python train.py --num_attention_heads=3 --intermediate_size=256 --norm_place="pre" --norm_eps=1e-06 --positions="rope" --rope_theta=10000.0 --tie_word_embeddings=false --init_std_o=0.0 --optimizer="soap_variant" --learning_rate=0.00815 --warmup_steps=125 --decay_fraction=0.616 --final_lr_fraction=0.0
Each number is 50 + 15 x the weight over its row's rms, rounded and kept within 0 to 99. Layers, rows and columns count from 0. The size before them is the row's rms in percent of the matrix's.

# down: layer 3 MLP down (transposed), 256x96, rms 0.292, rows 82-112, columns 32-63
# gate: layer 3 MLP gate, 256x96, rms 0.293, rows 83-113, columns 32-63
# up: layer 3 MLP up, 256x96, rms 0.326, rows 83-113, columns 32-63
down82 104:62 18 69 44 59 55 53 41 37 63 47 53 53 69 58 53 22 42 75 62 40 57 65 51 48 32 42 40 63 52 76 38
gate83 092:52 39 69 44 68 38 53 34 75 49 48 53 24 76 40 41 50 47 53 59 54 60 42 46 59 56 41 67 62 57 81 80
up83 116:49 27 55 49 28 48 36 52 36 79 48 49 57 39 08 39 28 46 59 22 33 46 77 23 44 60 63 43 59 49 56 47
down83 113:54 32 46 58 29 38 36 62 52 72 67 38 70 26 34 49 55 61 50 26 57 32 57 33 58 48 50 24 44 63 40 47
gate84 115:59 39 86 36 56 32 29 45 47 38 77 66 56 47 25 58 54 46 58 50 39 88 77 41 54 75 44 57 33 60 37 50
up84 097:32 46 22 43 47 62 62 31 73 51 44 35 67 39 67 43 37 45 21 49 64 32 27 75 63 40 50 50 56 39 71 52
down84 096:47 53 55 61 54 38 46 64 50 37 84 12 81 47 41 64 49 43 57 55 54 44 53 58 82 54 46 28 25 61 54 43
gate85 098:33 56 47 48 59 76 38 62 53 54 46 42 35 71 57 43 48 54 30 60 52 59 47 33 38 43 49 50 91 53 79 64
up85 097:53 58 34 76 47 75 62 59 22 50 67 56 35 72 83 37 58 58 26 49 44 55 44 36 33 58 55 65 41 36 54 25
down85 102:31 63 49 62 50 35 39 66 51 73 68 46 47 59 58 26 58 38 69 69 34 03 51 44 32 59 37 33 23 59 62 27
gate86 106:42 74 36 55 56 70 58 65 62 75 49 59 54 52 65 44 61 58 33 46 10 38 52 77 55 49 42 50 38 48 58 42
up86 076:62 41 68 25 50 39 61 45 46 32 34 68 52 59 45 30 53 54 74 53 72 95 68 46 64 57 47 53 46 41 44 43
down86 093:47 61 40 41 67 69 36 74 38 61 60 74 55 46 74 44 57 53 49 33 59 37 86 59 40 54 64 75 58 58 52 59
gate87 083:31 24 51 48 51 74 56 21 61 56 90 44 70 49 47 57 53 37 48 70 36 43 55 33 37 63 55 59 63 21 38 47
up87 101:65 59 35 78 52 53 52 62 73 51 60 36 55 62 41 27 33 46 77 57 32 57 47 27 36 67 42 62 27 47 48 59
down87 097:67 34 44 43 60 62 37 54 57 72 50 51 48 33 54 17 68 52 63 59 78 60 52 66 56 41 53 74 40 39 41 41
gate88 071:10 57 60 36 59 71 55 49 54 34 62 59 36 63 34 18 44 73 71 26 37 53 43 49 78 23 78 53 58 40 55 63
up88 137:24 45 42 64 39 53 73 52 42 43 40 24 44 21 21 53 43 48 41 34 39 53 62 59 53 46 60 65 59 55 77 30
down88 124:22 54 14 58 40 55 68 44 58 50 64 75 48 34 27 40 39 55 41 53 28 49 68 32 51 45 63 70 47 58 74 46
gate89 096:53 57 50 54 49 62 47 59 72 69 46 28 63 42 53 51 25 27 52 42 77 56 37 72 60 43 19 30 42 43 53 63
up89 109:97 56 63 96 40 41 65 58 17 30 42 53 48 54 39 77 31 50 40 68 46 46 54 51 55 50 88 59 56 38 44 50
down89 101:66 65 45 83 49 37 33 61 22 60 64 33 54 42 45 43 35 48 61 39 39 51 34 74 56 37 36 17 23 63 35 47
gate90 102:61 51 45 52 40 45 59 58 67 48 63 61 73 45 52 45 53 50 86 53 44 88 40 32 52 38 73 67 72 59 23 63
up90 100:69 57 43 54 60 60 83 69 40 59 60 66 47 56 41 30 60 52 71 56 56 78 43 43 41 53 48 84 67 56 24 59
down90 098:55 73 57 73 57 44 68 83 47 37 50 47 16 48 47 54 62 42 44 44 80 90 43 49 67 52 58 35 37 87 48 52
gate91 097:23 41 56 37 26 49 47 77 29 28 35 86 29 67 50 40 45 46 42 66 63 55 48 49 38 51 80 51 64 45 57 49
up91 092:39 53 51 33 46 41 47 43 45 52 60 73 54 55 52 47 51 40 25 60 51 50 30 53 67 54 67 43 53 33 35 62
down91 106:62 74 43 16 60 42 64 21 69 72 74 43 32 60 26 82 31 63 57 46 36 43 60 48 58 39 34 35 42 45 38 83
gate92 109:54 83 31 40 49 67 56 31 77 38 43 53 60 52 43 35 35 36 55 63 71 62 45 41 53 50 55 45 46 34 36 38
up92 098:57 64 53 47 56 48 47 48 56 65 53 46 56 80 63 76 59 15 61 38 47 78 72 25 41 70 53 24 76 49 78 59
down92 105:49 41 78 40 60 41 51 32 68 60 58 34 50 79 19 42 52 71 61 37 34 39 49 47 39 07 47 69 41 52 39 47
gate93 125:76 24 56 52 27 59 44 45 44 29 62 36 49 51 26 71 45 44 51 42 34 45 49 30 62 48 69 48 49 51 27 73
up93 089:38 60 12 51 66 44 44 37 63 61 61 51 61 46 62 60 42 49 55 58 54 40 38 46 46 50 55 79 28 48 27 25
down93 093:56 32 65 57 35 42 29 19 57 26 67 36 66 36 44 41 44 31 43 65 60 71 60 46 71 55 54 46 49 39 31 46
gate94 107:69 52 62 29 48 58 18 63 45 18 73 50 46 39 61 62 66 52 33 63 50 38 37 49 50 40 41 50 42 35 38 49
up94 085:61 47 49 21 29 54 31 44 40 66 43 24 69 41 63 55 39 45 68 60 54 28 32 25 71 52 37 44 67 46 61 99
down94 096:50 74 21 22 30 60 65 40 16 30 62 57 61 45 65 49 64 47 54 72 41 60 52 66 89 18 44 46 35 46 46 19
gate95 089:57 26 63 34 44 75 26 53 43 49 81 26 54 48 35 45 31 47 46 39 43 38 64 50 67 39 50 61 56 99 72 42
up95 113:61 22 67 38 44 53 60 69 48 43 55 54 47 31 44 45 47 39 59 63 34 75 59 60 35 30 47 56 50 39 53 19
down95 110:82 64 49 54 67 27 55 65 48 49 37 87 41 47 65 44 52 52 51 55 29 84 54 60 19 32 51 48 51 22 34 39
gate96 103:60 51 66 35 70 50 49 44 48 24 53 46 30 71 38 46 55 47 70 67 54 42 41 65 47 33 26 70 45 29 42 36
up96 092:67 42 45 35 37 57 55 32 77 43 56 55 51 26 65 56 26 43 62 32 46 46 41 47 52 67 66 88 44 65 75 37
down96 101:20 10 44 41 48 50 68 49 43 49 41 21 32 65 53 55 40 49 47 67 38 43 59 70 55 40 49 69 55 38 28 68
gate97 097:17 54 58 55 79 32 67 45 81 62 26 60 75 50 50 62 27 58 35 44 66 60 54 64 45 54 45 67 41 38 48 63
up97 095:94 63 56 58 30 58 40 19 15 31 68 53 50 36 52 46 54 39 71 48 36 46 37 43 70 39 50 61 48 44 48 44
down97 092:50 42 75 59 32 46 67 48 38 45 66 48 52 47 43 43 83 41 50 48 46 26 59 47 57 65 23 48 42 64 38 52
gate98 083:50 63 49 57 70 52 34 45 45 60 66 39 23 32 33 60 52 55 37 45 34 64 50 51 43 48 48 34 38 45 17 58
up98 088:36 68 41 25 65 48 72 73 50 57 52 57 21 45 59 26 99 58 44 84 37 35 32 47 42 68 48 40 71 55 35 31
down98 091:31 43 34 29 56 50 72 72 53 43 37 73 46 59 55 59 51 38 58 43 17 44 44 40 63 59 62 54 46 54 32 41
gate99 097:55 58 44 67 44 46 10 65 64 21 39 31 73 42 45 76 43 41 62 34 44 51 43 27 47 46 47 35 49 38 40 63
up99 083:74 40 41 53 57 34 60 65 59 43 51 75 25 55 57 27 66 48 34 46 34 35 38 61 53 52 56 77 15 30 56 22
down99 087:51 66 36 24 36 77 66 65 67 69 53 57 14 25 64 47 63 36 67 48 51 77 77 66 35 53 35 60 49 47 55 47
gate100 092:43 73 60 54 22 39 41 48 32 35 24 28 71 64 31 27 55 54 44 09 56 24 37 49 43 63 54 28 56 38 46 65
up100 083:42 61 28 51 44 54 33 38 72 55 58 63 28 35 70 65 41 69 44 90 28 73 39 45 43 32 34 52 42 67 51 46
down100 092:46 42 44 69 60 84 35 62 36 39 33 66 53 55 47 38 36 30 48 07 80 38 47 45 72 48 43 37 59 53 47 54
gate101 100:49 61 55 39 36 65 42 36 19 44 56 61 58 49 78 74 56 31 55 45 47 34 40 55 61 59 41 41 64 24 75 28
up101 074:39 33 36 44 65 32 57 36 77 52 47 47 65 33 30 67 32 40 37 58 40 68 49 67 63 54 48 25 37 60 82 62
down101 081:41 67 68 48 40 60 48 54 52 61 68 29 63 55 54 30 22 38 78 35 51 42 34 71 45 51 46 66 64 58 71 25
gate102 094:71 57 50 40 31 50 40 84 49 45 41 55 71 52 31 72 74 36 55 51 29 46 50 57 53 51 59 67 40 37 47 38
up102 085:34 60 23 28 38 68 47 29 49 43 71 58 64 45 60 71 58 47 50 45 61 50 46 45 48 53 65 58 42 38 33 54
down102 091:21 48 03 22 27 51 75 31 66 44 60 87 69 48 50 50 43 34 59 60 39 47 54 45 43 30 45 35 56 40 33 65
gate103 090:68 77 54 49 34 69 45 42 49 40 63 48 52 53 39 59 22 28 47 23 56 60 54 39 37 27 58 59 61 35 09 47
up103 083:31 40 53 47 45 19 32 53 72 29 48 40 44 47 56 53 63 36 47 43 29 62 53 60 38 53 50 61 72 59 30 43
down103 093:52 36 65 35 54 52 36 60 40 49 69 39 49 54 65 59 69 79 30 51 51 77 42 55 72 67 52 60 48 47 49 50
gate104 082:53 58 38 71 43 92 44 33 68 37 48 46 38 58 33 48 33 70 37 80 68 38 52 37 53 32 52 16 47 51 62 37
up104 132:46 44 56 71 40 54 33 53 36 55 50 49 59 29 11 84 37 52 40 04 51 47 62 47 47 34 65 66 39 46 52 43
down104 125:75 51 42 71 57 51 64 41 42 46 57 44 63 34 26 72 56 28 28 07 61 49 52 48 51 45 62 52 38 60 52 50
gate105 107:29 33 65 52 52 50 63 48 56 50 72 12 32 23 45 51 71 48 46 54 52 41 32 77 47 82 53 45 46 27 61 72
up105 097:90 36 53 57 62 64 66 52 48 42 63 62 88 57 44 71 11 46 74 58 56 38 66 48 56 62 63 71 28 65 41 51
down105 092:30 68 42 58 38 47 71 51 37 34 61 61 59 33 57 22 47 31 35 46 49 56 42 53 55 51 47 41 64 44 27 42
gate106 122:40 60 44 47 47 73 50 55 55 40 63 33 23 75 62 17 35 72 53 53 49 47 41 46 61 62 42 31 36 66 67 40
up106 096:43 56 45 44 67 64 55 76 56 37 66 43 48 84 60 22 37 80 66 40 53 37 51 37 50 48 43 49 47 80 65 35
down106 097:68 77 30 70 59 34 54 39 57 65 54 27 36 52 30 56 50 27 15 43 50 21 59 62 44 45 32 22 49 49 54 63
gate107 087:48 38 79 55 35 29 42 51 32 66 49 53 65 38 21 42 45 59 40 57 30 64 66 53 53 63 45 42 33 29 47 78
up107 098:78 51 48 31 74 45 61 36 63 36 59 50 62 51 41 44 54 45 62 54 43 74 38 75 55 42 32 61 32 52 19 44
down107 103:60 49 74 61 79 71 36 50 76 23 39 32 51 54 49 62 55 41 70 56 56 61 48 56 55 42 22 68 63 57 52 43
gate108 095:60 52 62 44 51 52 14 63 48 59 35 47 35 56 51 32 91 48 38 54 55 53 34 49 67 33 21 43 60 37 58 93
up108 096:48 38 69 30 62 24 49 62 32 63 43 64 69 59 61 55 72 55 62 49 34 61 30 37 40 39 34 43 73 53 32 40
down108 101:54 75 49 33 24 42 23 48 27 54 48 48 84 65 57 21 65 37 58 60 50 57 42 50 51 33 28 41 74 36 56 60
gate109 095:66 51 31 67 46 41 21 59 60 34 47 43 35 52 51 30 61 63 63 49 50 48 54 47 47 26 81 43 77 58 43 44
up109 082:54 53 24 78 56 17 26 66 37 57 47 63 47 39 65 29 48 52 49 22 48 54 37 41 59 11 65 48 28 60 19 50
down109 096:51 40 51 63 44 57 52 32 46 56 23 57 48 27 42 49 33 40 52 28 33 54 35 34 62 56 63 51 44 45 43 58
gate110 101:39 22 41 62 37 62 45 60 30 30 44 49 56 69 62 38 44 27 65 40 71 40 55 39 57 28 84 60 49 39 82 56
up110 096:50 33 37 59 51 25 45 61 53 61 54 48 52 43 34 52 71 83 57 42 67 23 60 57 65 64 56 46 44 17 62 40
down110 097:45 47 59 57 39 55 86 57 55 30 24 47 32 33 50 42 24 47 37 51 48 40 44 68 43 45 44 45 56 31 53 45
gate111 108:53 13 70 32 66 35 49 36 50 58 51 53 59 36 42 60 48 42 71 40 71 64 43 62 67 51 54 76 34 44 56 77
up111 098:58 46 44 43 66 49 58 26 24 46 53 54 72 36 76 63 32 39 61 43 86 50 50 43 47 20 55 84 71 78 43 72
down111 093:45 69 03 61 53 58 43 72 46 72 47 69 44 14 42 57 58 30 54 59 58 31 60 36 42 55 45 50 33 59 47 31
gate112 114:53 60 55 61 26 55 65 41 68 31 39 24 60 29 63 60 46 26 33 56 58 38 52 43 53 40 49 37 51 31 67 64
up112 110:53 39 58 51 20 30 75 35 75 53 53 47 32 22 61 37 58 42 24 49 58 44 40 51 48 39 47 68 75 28 46 48
down112 103:51 57 45 56 65 78 26 60 42 70 67 45 69 51 31 54 51 66 81 59 54 64 48 56 71 51 54 36 26 75 59 49
gate113 079:56 38 48 40 56 53 31 45 60 53 78 86 75 47 54 52 19 64 37 48 53 67 44 44 72 41 63 56 60 39 29 72
up113 086:61 16 40 34 57 57 67 17 44 37 47 39 47 70 58 34 50 30 81 86 28 58 71 22 28 50 39 64 54 44 58 00